Weights of a small GPT-style language model, trained from scratch on English Wikipedia: 3 heads of 32, RMSNorm before each block.
Each number is 50 + 15 x the weight over the matrix's rms, rounded and kept within 0 to 99. Layers, rows and columns count from 0.

# layer 4 MLP up, 448x192, rms 0.111, rows 290-362, columns 0-95
77 78 62 47 56 52 66 42 49 49 60 30 65 61 60 88 39 21 65 56 43 43 45 36 31 39 22 62 45 68 41 45 13 59 65 57 52 55 58 39 47 32 40 40 33 62 33 61 48 45 52 36 46 34 44 32 68 52 52 57 70 69 37 46 60 50 23 34 27 36 39 45 70 46 75 32 63 50 42 37 69 67 31 59 35 69 35 55 47 60 53 49 44 59 46 54
39 32 61 24 77 62 15 33 49 49 57 45 48 72 36 50 66 53 30 44 32 70 64 54 94 46 47 55 44 45 40 31 25 49 45 53 29 37 38 35 26 54 39 75 31 48 53 35 52 46 81 69 60 65 18 33 35 56 91 32 61 42 75 34 47 35 47 46 22 46 64 69 48 69 55 84 74 56 44 12 65 62 41 17 61 55 72 34 39 38 56 60 64 39 54 45
37 15 57 54 36 63 52 52 59 26 63 77 66 47 65 69 42 17 32 62 36 22 69 58 42 28 64 21 34 50 51 36 63 53 33 58 49 79 55 26 46 56 02 50 27 49 26 52 58 18 50 69 34 49 49 18 70 48 78 58 32 57 62 29 77 38 41 52 50 07 46 61 63 55 68 41 62 47 62 60 53 52 13 31 54 60 54 81 68 53 63 63 67 42 35 45
61 49 55 56 67 60 65 40 63 39 46 42 61 53 33 41 74 56 31 46 33 69 78 77 38 57 52 78 49 53 74 52 47 60 47 39 44 42 50 48 62 13 57 42 72 43 90 43 66 63 33 35 54 47 47 57 32 43 26 61 29 37 77 38 27 56 66 33 66 46 66 41 08 44 59 44 50 46 43 51 41 56 40 52 49 50 41 41 26 28 20 45 68 55 36 70
28 53 45 67 39 42 37 37 43 43 47 53 55 57 34 32 55 88 77 57 33 39 39 72 41 43 58 59 29 21 66 43 39 51 57 43 41 43 82 58 58 67 53 62 56 59 64 39 48 43 54 60 48 56 55 63 62 47 52 49 43 54 69 58 14 73 50 46 61 52 65 65 50 60 50 36 48 76 40 53 43 45 64 49 40 32 49 65 61 71 38 64 86 42 50 56
61 56 42 63 50 42 62 70 50 96 59 38 87 69 50 59 53 61 67 30 74 43 42 21 31 62 45 33 56 68 56 27 42 45 56 54 59 52 29 53 48 73 50 42 44 66 46 36 48 38 43 69 73 43 49 36 48 19 66 62 58 69 66 51 37 39 46 95 44 44 54 38 58 74 60 37 82 45 32 23 49 44 14 59 46 97 75 54 49 61 53 45 55 77 38 51
73 43 62 54 67 38 57 36 64 32 44 29 52 57 65 65 77 79 48 50 41 66 62 76 56 52 37 39 45 48 43 39 50 65 45 48 74 53 37 43 57 54 57 37 55 70 47 31 44 54 52 49 59 31 50 41 74 29 17 67 57 34 55 53 42 35 47 67 42 38 65 12 55 53 45 59 41 43 46 42 52 50 35 32 65 78 36 53 49 31 45 58 09 55 75 50
67 33 53 61 70 31 55 46 61 41 67 40 54 25 70 48 56 65 55 59 58 52 67 16 47 48 78 57 57 83 19 36 46 19 64 49 46 38 41 62 35 64 55 69 33 21 47 54 38 44 61 51 67 57 39 30 36 66 60 68 73 38 69 63 41 62 50 71 49 47 62 62 55 37 75 41 60 53 25 52 32 43 41 49 69 58 47 41 42 39 41 44 75 47 32 49
72 39 47 32 58 72 43 34 51 27 27 44 70 52 64 44 66 47 81 30 51 49 33 12 69 43 11 21 48 57 53 59 46 55 51 64 33 49 60 62 56 48 50 44 35 54 41 45 58 51 43 46 58 35 64 33 43 74 48 47 53 75 15 79 27 71 67 58 31 15 91 44 34 45 74 51 33 46 49 58 56 45 48 27 40 55 57 50 39 52 37 54 44 39 41 33
60 52 53 02 47 33 29 72 65 47 45 34 22 55 51 65 47 50 21 61 50 42 41 28 44 36 80 68 60 56 46 61 56 59 57 58 49 38 56 65 38 15 40 60 76 69 46 58 46 51 49 63 53 60 38 58 32 58 60 47 67 42 58 60 57 66 49 63 42 23 63 73 60 55 71 74 51 63 92 49 35 58 64 51 52 34 19 51 47 43 28 33 71 55 36 62
63 34 22 53 26 50 12 26 45 47 58 39 56 27 31 42 59 51 50 70 89 46 63 43 82 58 59 69 53 53 43 52 59 49 59 26 87 72 86 53 78 31 27 43 47 58 25 54 57 46 42 51 76 40 64 36 78 77 64 62 14 36 71 63 73 46 49 65 21 47 64 88 53 30 37 36 59 51 62 72 47 56 49 68 43 62 40 63 61 50 33 52 30 34 25 48
26 72 73 41 43 54 56 75 49 51 62 60 27 40 67 15 49 36 19 72 61 43 56 44 56 59 42 29 63 50 62 60 57 60 70 68 48 54 27 51 65 40 37 69 45 64 59 10 28 49 47 58 54 44 44 49 29 70 48 53 27 30 32 53 48 24 55 30 56 48 42 67 44 62 75 38 60 49 61 43 49 48 46 44 58 62 38 53 65 62 51 64 41 70 74 50
38 36 48 46 60 66 67 64 64 32 55 35 51 63 21 46 47 52 53 42 59 48 59 75 30 53 44 53 55 58 24 32 45 44 66 53 69 58 21 52 53 49 48 42 50 42 53 48 30 61 30 31 43 46 56 20 60 36 23 54 70 41 65 52 26 42 62 54 32 47 41 47 65 55 41 59 47 65 51 00 44 34 47 50 47 49 63 63 71 60 65 49 51 60 53 36
51 74 49 49 45 49 50 53 63 47 70 56 57 32 49 43 59 29 57 82 33 42 30 65 35 30 62 45 70 78 45 57 56 62 36 70 58 70 63 29 23 91 60 31 35 53 38 82 26 13 57 33 52 67 52 56 56 42 21 30 52 16 67 36 48 56 58 46 44 48 42 44 34 42 61 54 76 62 43 46 66 68 50 51 65 15 52 48 52 53 29 52 28 37 40 56
52 52 53 44 50 61 44 47 54 39 90 60 36 62 85 35 48 31 52 58 29 53 61 39 33 63 58 53 59 58 59 39 26 28 21 55 29 38 52 58 79 49 37 55 19 67 38 67 45 29 47 39 35 61 64 68 78 58 58 71 50 65 63 85 54 42 56 21 39 58 47 49 53 30 36 56 50 27 41 62 49 58 66 47 43 45 09 48 19 63 49 24 53 33 47 42
63 80 34 43 61 79 45 52 63 41 57 44 59 53 58 40 55 36 38 45 73 51 44 66 74 72 48 61 85 50 61 42 38 58 64 45 49 43 67 58 56 33 75 67 56 32 58 63 52 50 49 72 42 61 35 44 74 60 36 38 79 43 62 55 48 41 42 19 44 21 57 46 62 48 36 45 62 30 46 32 40 49 55 39 28 59 45 49 30 50 66 44 43 67 52 51
65 48 65 43 30 60 45 39 51 84 53 54 55 54 29 73 38 62 51 81 46 61 50 54 64 59 40 66 29 31 55 60 35 49 55 52 39 39 65 44 43 32 71 80 48 64 46 57 40 54 62 39 70 69 60 57 46 63 70 65 54 32 61 68 39 45 37 42 69 35 65 44 85 62 57 65 43 16 31 51 37 30 49 46 56 49 49 35 30 46 62 33 47 51 51 46
45 44 51 62 84 49 49 36 71 73 48 47 49 55 52 39 76 41 70 43 34 39 49 61 56 28 61 40 39 45 39 39 28 66 61 56 49 32 25 31 71 59 41 82 46 44 67 51 40 59 45 55 64 31 31 53 37 63 45 41 66 52 38 43 35 57 62 57 39 51 30 67 38 34 39 60 51 30 57 38 21 68 47 32 35 54 42 59 39 40 45 47 49 45 64 57
41 63 39 45 61 53 80 48 55 86 69 38 79 29 44 40 50 30 41 33 35 44 38 68 44 89 59 65 35 68 43 48 37 50 56 50 48 63 53 44 31 41 38 51 87 34 53 60 53 33 49 49 50 40 66 51 38 53 32 41 44 35 56 46 53 34 89 45 45 53 39 57 78 44 77 37 51 29 46 60 50 62 46 53 60 53 52 44 82 60 56 57 60 74 36 44
48 54 37 53 42 41 42 68 41 19 65 46 55 44 30 52 58 42 62 62 59 55 57 58 56 60 65 40 61 33 61 49 47 51 43 62 21 72 56 63 48 42 39 38 43 41 54 45 40 59 57 29 64 27 37 74 36 39 64 75 58 58 74 42 73 45 51 90 45 29 79 62 66 48 48 28 43 41 28 51 65 80 47 29 61 42 65 64 56 26 28 36 54 48 38 46
23 72 50 41 61 34 72 68 41 48 89 51 40 50 51 33 73 65 61 52 57 39 14 46 74 50 60 67 26 48 25 49 55 75 52 41 32 46 41 50 36 29 71 33 51 39 56 84 46 22 48 55 54 54 63 32 50 40 58 49 47 52 80 52 22 53 48 59 30 39 36 12 55 47 25 37 54 59 50 68 55 73 69 29 00 63 47 60 35 42 51 43 80 36 53 44
60 50 35 65 55 36 42 55 41 72 42 14 45 47 74 60 53 60 63 47 69 59 47 48 21 52 40 37 50 62 79 69 59 10 58 42 78 48 28 39 37 43 37 80 27 32 17 45 56 45 07 60 41 48 33 58 41 47 29 59 41 27 48 41 58 72 31 34 66 58 64 52 34 47 57 67 79 38 36 53 66 39 43 35 57 57 37 57 52 42 57 37 70 54 38 60
54 63 59 76 39 44 35 63 45 28 37 69 37 21 29 42 39 41 45 47 30 52 53 37 63 38 30 05 54 39 49 40 51 63 64 52 47 45 20 68 73 73 54 27 54 67 49 53 48 41 48 41 41 35 75 46 49 79 39 70 51 58 42 25 43 59 65 57 34 37 39 56 51 35 36 17 58 60 52 58 61 59 48 23 55 49 80 63 97 54 72 35 68 39 58 59
35 69 56 50 40 56 63 52 21 43 41 28 36 48 50 44 44 60 49 38 49 43 37 70 69 41 55 59 32 41 42 60 49 53 59 59 54 35 74 42 31 61 75 31 64 68 50 49 51 34 43 44 61 46 76 57 66 61 77 53 34 49 61 48 47 63 48 67 34 52 48 63 39 62 73 73 54 41 54 62 62 28 47 67 24 63 27 54 46 51 51 51 44 72 43 35
52 40 60 62 54 21 56 63 75 50 39 07 58 53 44 68 46 54 56 50 70 40 48 46 91 44 14 25 50 61 22 72 47 46 49 56 06 29 45 29 13 62 61 53 54 45 60 46 60 52 59 71 56 37 64 69 52 19 47 43 57 47 43 63 32 85 45 66 41 55 40 75 56 53 66 36 47 44 67 40 39 33 33 29 44 56 43 51 52 61 67 47 10 59 47 16
55 61 43 78 37 35 49 50 46 68 61 53 30 66 38 34 52 57 66 41 49 14 51 58 66 48 57 51 30 60 45 82 53 37 63 37 49 49 75 60 54 87 43 84 57 43 53 37 45 21 34 67 44 60 62 70 52 48 70 42 63 79 35 47 48 42 46 87 72 69 69 50 09 43 36 49 37 48 73 60 56 34 44 57 51 57 49 41 37 77 47 44 46 53 50 33
38 63 54 72 21 45 42 56 76 69 24 55 33 65 61 65 58 57 39 43 39 39 71 53 29 54 53 70 60 47 28 27 50 10 60 31 73 30 64 44 47 46 36 64 45 49 36 70 39 74 70 44 38 34 59 63 20 70 42 59 40 30 66 80 37 37 41 47 68 48 45 38 42 56 38 54 44 49 59 46 55 79 41 27 36 45 42 37 54 56 65 49 23 61 43 50
38 52 65 24 46 57 42 41 44 62 29 42 49 63 63 44 53 44 88 30 37 36 55 36 46 52 45 47 53 34 55 23 14 27 23 25 64 32 46 51 73 52 39 49 79 52 26 32 51 42 69 27 62 82 69 27 55 43 46 64 52 20 68 55 42 34 55 30 49 39 46 39 62 52 33 76 22 52 69 65 44 59 40 42 38 37 48 61 71 73 37 36 55 49 37 40
46 44 56 39 50 50 56 28 72 46 33 64 45 65 42 46 60 47 46 50 56 76 44 44 44 41 29 30 78 55 55 40 53 28 42 70 62 80 71 68 44 72 53 51 42 35 64 53 57 63 67 58 55 66 18 68 54 37 60 69 57 66 44 41 70 45 70 49 16 61 41 30 67 58 38 57 43 96 59 59 47 32 41 71 48 64 48 55 42 24 65 91 80 68 58 80
53 44 91 62 43 48 36 62 50 45 59 44 80 26 62 20 28 48 48 52 53 58 62 15 64 46 59 64 52 65 44 63 56 48 56 50 30 96 52 77 63 37 16 48 61 36 32 51 33 45 59 30 74 74 44 62 18 65 49 28 48 57 55 46 47 49 47 68 42 63 47 53 49 51 33 55 53 77 69 54 37 35 27 47 35 20 51 64 48 46 36 41 29 47 64 54
34 36 44 64 58 73 72 60 34 44 83 68 73 50 56 64 76 46 43 46 62 46 46 33 66 56 14 73 55 53 52 21 85 58 18 45 63 43 59 27 39 46 54 41 53 55 26 61 27 26 44 51 41 33 58 67 48 92 45 51 45 53 55 57 60 36 41 22 38 57 62 55 41 36 53 54 43 43 55 63 68 38 50 61 04 60 75 54 52 19 57 33 80 35 82 60
11 50 48 33 40 59 41 46 43 45 68 75 37 64 32 74 45 57 42 41 56 57 59 64 88 58 45 70 49 50 46 40 60 55 47 37 54 57 65 51 19 62 38 52 58 39 73 49 69 54 51 64 44 54 44 19 51 40 70 51 34 65 51 46 55 38 51 39 49 53 53 52 45 52 65 59 43 51 60 54 55 42 54 50 49 41 59 44 46 59 17 60 36 55 44 49
79 51 57 64 77 40 60 20 63 45 40 31 75 54 50 65 80 43 50 34 45 47 54 33 55 72 61 43 57 45 41 58 20 30 64 60 48 34 55 67 62 45 48 52 62 50 52 45 37 60 43 40 70 22 59 57 29 68 47 60 62 74 57 64 50 48 40 65 62 45 57 58 21 50 50 53 29 52 61 72 36 34 57 57 17 60 58 40 65 36 34 71 34 71 40 59
66 58 61 58 43 55 52 50 72 37 46 49 33 49 83 42 34 73 89 59 27 45 48 49 52 49 55 39 65 51 61 14 54 71 31 41 65 58 36 65 21 67 53 44 64 49 37 64 54 62 54 51 41 56 57 51 44 38 50 51 46 47 28 25 61 29 50 25 53 54 19 32 66 70 37 56 40 29 44 55 48 11 56 53 37 65 34 45 37 23 25 59 35 57 44 85
19 63 51 41 62 48 38 57 66 43 60 07 76 47 49 71 55 66 59 59 45 57 43 45 54 53 60 43 12 33 29 62 24 68 43 48 64 61 73 51 39 69 53 40 60 49 66 43 62 46 33 51 76 64 59 35 33 59 55 64 51 54 60 32 37 70 62 73 60 45 42 49 38 41 56 56 29 51 40 52 51 32 79 35 70 71 63 68 48 30 37 72 58 52 50 69
57 68 68 61 64 84 34 54 49 77 19 46 70 32 43 37 41 41 53 49 54 38 41 39 63 49 51 72 54 41 60 29 52 51 53 51 32 40 57 56 43 56 74 30 90 41 45 42 56 45 59 30 31 72 56 75 49 66 33 56 56 64 65 68 33 51 39 36 62 28 39 50 13 23 74 40 42 72 38 47 57 52 51 56 58 41 33 41 65 72 51 39 53 63 34 52
38 53 69 25 38 17 48 40 65 53 33 41 27 68 48 66 37 73 34 60 43 45 57 51 70 50 61 49 48 51 62 27 38 35 52 45 59 55 54 63 89 73 48 60 64 65 63 76 42 64 50 33 68 47 66 51 52 30 69 42 13 71 51 99 68 37 28 62 59 72 40 34 50 47 69 39 66 45 44 28 71 40 71 42 36 46 32 28 35 47 26 45 50 34 35 31
27 35 59 49 52 57 44 70 51 50 52 65 49 08 54 40 28 45 35 45 44 55 55 68 68 30 68 41 59 82 43 46 38 73 55 40 57 33 68 60 40 46 50 43 72 70 75 33 64 56 22 63 45 54 46 20 46 12 53 35 62 28 58 31 76 45 46 39 60 66 33 10 32 95 59 55 67 47 70 72 15 54 31 71 28 60 46 90 46 68 59 69 34 42 46 33
55 48 53 18 64 60 45 56 57 60 40 40 26 50 46 49 46 52 46 34 37 09 40 35 54 37 25 40 47 41 36 66 59 36 39 49 44 59 53 27 28 86 64 47 54 50 19 62 51 35 62 67 88 43 44 55 69 34 40 53 40 50 78 41 86 59 60 24 22 31 37 62 54 62 53 31 67 32 54 68 34 37 48 74 51 39 28 43 57 32 82 46 41 51 57 47
67 69 57 94 50 42 35 56 53 55 54 61 52 52 71 69 46 44 51 54 42 64 44 24 60 71 42 56 29 67 25 18 36 50 37 59 68 65 45 84 48 60 51 56 56 42 60 47 50 59 60 71 34 14 58 75 79 51 54 59 45 67 32 64 42 42 63 30 25 43 29 58 55 46 37 61 46 42 57 61 43 25 54 59 22 78 49 55 62 53 37 50 45 36 60 38
34 53 14 30 20 37 54 45 32 18 41 65 53 50 44 50 37 37 45 65 45 65 53 47 42 13 45 33 33 56 65 20 63 48 67 48 57 34 63 41 50 28 41 58 39 46 48 66 71 50 24 33 53 44 19 62 46 42 50 32 35 70 56 43 27 27 66 55 72 41 30 58 65 68 54 65 53 52 59 67 38 39 52 54 65 40 38 42 36 72 71 48 51 46 41 63
49 46 44 65 57 47 69 43 70 58 54 37 26 50 26 42 74 58 37 99 32 74 55 50 61 44 04 59 09 74 40 51 42 53 45 46 49 57 53 51 55 23 41 46 42 74 54 38 63 45 54 47 55 34 33 61 46 52 41 35 40 41 71 73 32 19 28 49 63 62 51 70 50 42 53 41 46 78 51 55 74 48 57 80 44 47 61 57 49 32 46 53 41 20 49 37
37 25 55 67 49 70 59 46 60 56 78 62 47 46 42 34 42 33 61 58 57 63 53 49 56 51 29 25 62 46 41 30 66 53 56 61 63 63 32 46 75 70 53 46 47 59 43 51 39 42 60 56 84 33 57 63 53 50 49 56 59 57 41 98 47 62 45 34 47 46 82 91 86 68 53 47 40 24 49 36 70 49 68 32 52 53 67 37 61 76 38 63 35 31 56 69
58 78 36 63 60 56 48 59 55 17 51 52 64 52 54 63 66 59 42 58 55 22 64 73 51 65 55 59 36 42 46 63 48 57 56 25 76 79 51 50 32 65 43 65 40 15 47 57 42 54 41 86 76 40 60 52 52 52 34 82 59 48 30 48 46 62 75 62 81 63 57 41 28 58 38 32 57 58 57 41 51 45 50 57 24 43 35 31 70 33 99 44 33 19 69 63
53 50 45 46 30 68 52 77 50 52 41 46 62 86 59 54 69 36 32 56 43 52 55 46 33 61 30 50 46 23 42 58 28 72 99 60 50 52 71 58 67 51 55 48 60 55 48 48 70 58 56 56 33 58 37 79 63 51 56 60 61 64 24 35 52 54 44 43 59 68 43 41 52 49 47 68 47 48 47 52 53 54 48 68 43 71 51 48 56 35 46 41 53 46 43 30
78 63 68 84 68 78 74 51 51 58 58 59 35 48 65 43 46 55 65 56 44 72 29 41 62 44 53 47 35 61 42 57 37 34 60 41 36 42 46 40 71 50 48 52 43 41 52 23 59 66 68 54 47 44 67 44 37 58 79 36 48 50 58 36 57 53 50 37 70 44 25 75 45 50 63 15 35 44 57 45 60 42 58 33 26 84 39 62 40 40 56 43 44 37 64 36
53 76 46 34 24 47 30 42 49 18 23 64 29 45 34 37 55 69 78 46 57 58 79 68 76 38 74 52 19 40 29 41 63 45 42 83 65 43 39 29 58 59 60 50 38 80 65 42 58 49 54 51 43 37 50 63 32 70 99 83 67 73 59 48 56 26 54 55 61 33 43 51 39 54 72 43 19 32 55 74 63 62 55 43 52 60 27 07 81 42 43 28 66 37 31 41
57 52 68 62 65 35 41 40 51 33 91 46 53 33 62 73 40 57 54 62 56 62 21 50 67 45 38 49 45 37 26 45 56 27 53 14 27 56 29 54 43 56 48 45 19 57 44 34 82 49 52 50 84 59 53 57 60 46 59 52 36 44 37 35 46 47 41 50 45 55 43 80 49 33 41 64 71 34 60 34 36 34 59 61 57 68 86 66 58 46 75 45 45 61 57 66
57 34 43 26 58 72 70 44 38 63 52 40 29 44 39 42 67 48 53 37 14 48 45 60 56 22 42 70 56 74 36 74 48 41 58 88 22 49 46 45 38 64 14 53 32 62 71 65 46 75 94 36 60 63 50 60 21 31 79 38 31 79 71 69 46 20 81 93 35 52 43 53 50 54 90 74 64 50 11 60 61 34 49 42 49 64 52 45 72 54 39 55 57 38 29 64
64 66 40 59 59 15 47 38 42 47 37 59 60 36 49 73 27 63 46 70 60 51 42 48 79 56 42 29 67 42 38 61 54 56 57 41 41 86 46 37 82 67 00 31 54 41 49 75 26 79 25 49 46 68 29 51 58 37 54 66 54 34 44 55 70 39 32 69 49 54 57 42 34 45 37 20 42 58 70 30 46 39 39 16 49 61 68 53 44 56 61 35 71 63 68 47
46 36 59 39 60 47 32 57 66 44 62 56 45 09 55 44 41 37 61 61 50 43 39 26 63 71 30 45 10 47 44 30 72 35 45 51 20 77 55 52 49 61 54 54 62 30 68 46 46 49 26 47 47 51 27 50 70 48 34 51 44 46 27 38 60 68 27 45 33 51 70 66 60 34 50 53 41 54 59 46 48 80 50 46 46 62 70 36 31 58 56 66 57 42 53 50
46 72 39 62 41 22 75 50 64 43 45 48 49 52 20 37 48 33 19 11 32 62 60 76 23 59 56 49 66 67 64 30 28 61 54 57 64 44 62 50 32 52 34 36 53 62 57 46 70 53 30 35 54 49 37 54 35 47 22 52 64 26 53 37 35 50 68 53 58 47 60 21 69 46 47 48 48 45 35 46 30 28 36 49 42 34 68 51 45 66 88 59 46 38 70 38
64 00 55 11 15 56 31 85 44 47 38 37 49 41 36 27 49 30 23 56 33 20 45 05 62 37 51 51 39 49 53 56 36 51 55 51 72 43 53 60 82 61 35 66 47 22 66 58 80 55 68 57 62 39 36 50 74 44 81 45 53 64 25 68 55 35 31 56 69 34 54 40 68 42 61 43 51 43 31 61 86 42 45 18 49 38 38 27 57 52 11 48 58 43 44 36
27 41 67 75 36 47 59 47 44 27 30 55 56 29 70 25 53 31 66 49 62 64 38 53 55 64 59 67 65 53 52 69 32 55 56 65 47 29 66 36 52 65 77 60 47 31 39 69 52 59 61 50 40 45 29 44 44 65 31 19 68 72 69 46 60 63 36 67 34 46 34 48 47 50 55 64 61 43 60 62 52 73 40 43 29 37 60 66 43 57 64 57 26 58 76 67
41 48 60 50 49 24 42 26 23 30 33 45 56 38 23 45 63 46 67 53 47 45 54 49 53 45 44 21 38 26 24 37 34 58 52 42 81 55 37 42 53 64 47 57 40 69 48 61 54 23 44 92 51 62 40 53 03 58 55 59 59 57 48 42 44 26 41 49 60 54 55 56 57 38 44 39 46 49 36 54 69 27 53 06 58 43 52 36 48 63 20 58 77 78 31 53
35 38 19 58 36 09 28 49 22 50 47 60 61 39 37 62 35 64 50 32 64 40 47 71 73 37 41 57 49 34 56 56 62 49 34 42 34 62 64 49 64 34 46 65 26 22 68 52 29 57 55 52 81 60 57 42 33 65 33 46 73 40 65 59 44 47 53 62 81 64 56 64 50 44 46 63 47 69 53 61 79 74 64 55 56 45 38 32 44 60 72 56 54 47 70 60
42 29 48 38 33 34 40 40 44 47 61 49 64 59 28 34 61 48 65 71 48 40 58 35 41 44 45 27 50 37 69 51 56 47 57 37 47 73 65 49 40 34 56 50 65 30 62 66 39 67 49 57 51 55 46 38 43 30 44 61 60 22 38 51 45 78 40 51 39 49 37 51 50 35 55 45 42 43 48 65 73 00 37 47 58 51 58 52 47 90 41 79 52 44 23 75
64 55 62 43 70 46 63 43 62 44 30 51 61 44 52 55 55 44 50 49 45 48 47 48 47 60 60 25 61 45 41 48 35 71 53 48 61 55 45 92 48 21 70 62 40 40 59 53 42 50 55 51 39 58 73 42 32 55 65 47 63 77 36 79 47 37 59 49 48 69 31 99 57 42 65 69 27 57 61 90 45 32 56 63 14 64 45 63 80 45 62 44 64 73 38 62
59 36 27 53 52 13 61 28 22 65 32 34 42 40 30 49 31 45 30 54 60 67 55 36 45 57 61 37 56 43 63 50 73 43 42 65 34 49 16 50 56 41 53 43 43 45 49 20 60 25 52 43 64 47 68 55 67 57 50 37 45 52 45 65 61 34 58 55 69 48 58 53 17 37 66 58 74 35 47 60 43 52 47 54 62 59 55 54 69 40 54 73 42 45 29 38
11 55 49 45 24 33 38 56 75 47 34 47 60 48 62 61 29 54 52 45 26 31 47 29 61 57 57 64 52 63 59 32 61 29 57 40 47 78 43 45 32 72 64 35 43 54 56 78 28 60 25 56 69 48 47 45 64 59 29 42 68 27 29 68 23 41 70 43 57 49 58 54 67 32 55 37 73 61 51 63 56 64 35 21 64 54 58 69 56 62 53 25 50 51 23 46
64 34 36 75 35 42 82 74 79 51 39 51 48 42 51 45 44 34 26 52 53 42 80 37 73 53 37 50 68 43 59 36 48 21 63 54 78 33 30 39 17 72 62 42 69 73 65 52 81 58 65 14 71 53 32 43 52 43 26 28 45 27 67 41 79 40 51 30 51 29 69 62 63 27 29 51 35 46 53 47 46 30 60 49 59 65 65 53 48 56 53 60 29 65 46 58
47 63 55 51 46 42 34 43 50 45 55 81 52 68 67 58 41 44 46 66 44 53 46 58 55 53 68 53 74 41 57 37 63 25 61 38 44 75 14 39 65 59 40 65 51 50 37 46 48 36 21 46 41 65 60 79 35 33 62 49 62 60 47 45 51 24 64 60 53 48 54 60 36 39 37 47 43 59 60 45 60 58 49 63 39 52 40 67 34 50 52 56 69 50 40 38
57 57 63 37 84 28 46 29 53 55 59 50 48 38 61 64 63 31 46 47 33 61 32 47 48 30 37 79 55 45 57 55 16 15 39 55 61 51 49 68 70 51 37 47 81 62 61 74 40 51 58 46 50 61 28 52 58 28 19 46 58 57 45 41 53 40 27 35 39 23 51 47 77 67 60 39 35 48 34 73 35 15 60 54 47 53 33 60 43 40 46 45 33 76 50 69
60 38 32 64 83 90 42 82 43 42 78 38 52 45 39 27 60 48 70 43 65 73 71 47 56 26 38 54 43 73 70 50 33 50 50 52 62 52 58 54 25 35 55 43 34 56 35 59 47 61 47 30 44 72 59 52 30 42 50 38 18 46 19 63 89 41 64 44 38 43 43 54 51 28 16 69 63 43 42 61 61 68 57 35 58 48 28 41 35 25 68 27 61 65 81 35
56 49 47 42 39 74 42 59 11 57 46 43 39 74 55 48 48 51 31 45 66 37 55 52 52 58 55 54 94 60 29 62 19 85 63 61 57 33 42 47 69 39 48 45 54 37 34 23 21 14 39 69 44 37 49 54 21 37 45 67 65 45 41 52 35 42 30 46 44 67 74 23 38 77 27 60 33 53 66 27 35 37 69 28 60 43 37 66 35 63 26 43 53 28 52 59
41 36 46 56 52 54 39 67 29 26 22 51 49 48 42 81 65 72 90 71 34 54 54 33 48 52 36 31 51 52 37 43 51 52 56 46 39 43 30 58 48 40 56 32 46 34 33 52 39 36 17 73 48 41 49 30 46 35 47 51 38 46 51 56 33 47 85 44 55 89 48 16 20 57 31 33 23 63 55 55 63 76 58 50 52 68 58 54 49 17 54 55 67 34 61 55
56 41 38 59 67 46 40 56 51 49 55 62 20 39 59 65 63 36 46 42 27 45 55 29 64 54 53 40 30 34 57 42 58 33 46 31 39 48 61 21 61 62 62 50 36 49 54 38 60 33 45 68 60 55 46 49 43 34 31 53 35 47 30 66 52 34 60 43 43 65 58 63 23 49 54 63 42 36 32 69 59 52 48 59 49 66 40 40 40 39 48 47 62 63 70 76
26 61 46 30 40 49 62 31 57 44 47 49 40 47 45 17 51 50 71 41 38 31 48 23 86 41 59 77 44 51 47 41 52 66 31 44 37 72 51 81 39 67 43 50 39 75 38 45 48 49 54 43 71 65 58 37 54 73 38 30 42 29 27 56 44 75 51 35 48 48 30 37 51 78 43 61 67 48 66 64 53 76 69 62 52 43 47 57 45 62 72 29 28 26 42 59
64 76 66 65 62 32 56 69 34 69 44 52 94 43 55 42 45 55 60 75 73 55 60 23 38 35 68 30 46 43 62 49 82 39 78 61 32 63 28 53 73 32 37 64 44 45 61 39 48 48 38 56 54 37 55 73 26 43 21 67 61 28 51 34 52 62 17 58 75 52 72 68 64 44 49 48 60 61 36 42 39 61 28 41 36 59 48 50 45 54 45 45 46 54 47 67
29 67 66 44 69 73 53 51 75 57 71 09 54 75 49 37 59 32 53 63 46 44 21 46 62 63 29 24 66 15 74 59 74 59 50 63 43 75 34 31 31 70 49 89 28 48 27 55 59 58 55 57 31 42 49 39 60 41 77 37 34 74 42 58 64 53 42 50 28 55 54 57 49 57 27 66 41 69 88 37 19 54 51 68 55 55 22 31 63 49 42 22 40 62 42 50
49 60 56 57 36 53 51 64 35 71 47 15 63 36 43 74 49 36 70 42 37 52 70 54 63 47 47 42 56 46 47 35 52 41 45 68 28 25 60 23 34 61 57 60 49 43 69 42 44 60 50 62 58 28 59 45 68 75 84 35 73 28 57 30 26 59 57 35 59 69 57 40 29 46 44 48 16 43 39 50 54 58 65 37 37 38 66 57 46 38 57 64 45 28 48 35
45 71 54 40 37 22 31 71 59 52 43 36 65 40 63 38 64 44 38 59 70 72 44 56 58 52 52 32 42 33 32 45 42 55 68 54 43 45 75 50 31 24 24 59 67 58 68 47 56 59 50 50 53 46 46 45 35 34 52 62 42 63 31 42 78 61 37 70 23 55 37 44 49 52 73 14 53 55 38 60 56 50 51 32 51 67 42 61 54 28 47 72 65 47 39 73
49 46 72 60 46 61 36 70 69 45 31 46 42 75 52 39 74 30 36 45 70 24 40 53 27 42 51 78 61 29 49 30 29 56 38 44 39 54 62 38 39 31 35 30 62 37 60 86 47 45 49 35 70 73 39 36 52 58 62 45 63 33 80 39 53 31 45 37 34 64 68 32 37 48 90 30 57 34 52 31 44 48 61 50 72 42 48 74 37 21 47 81 57 80 29 39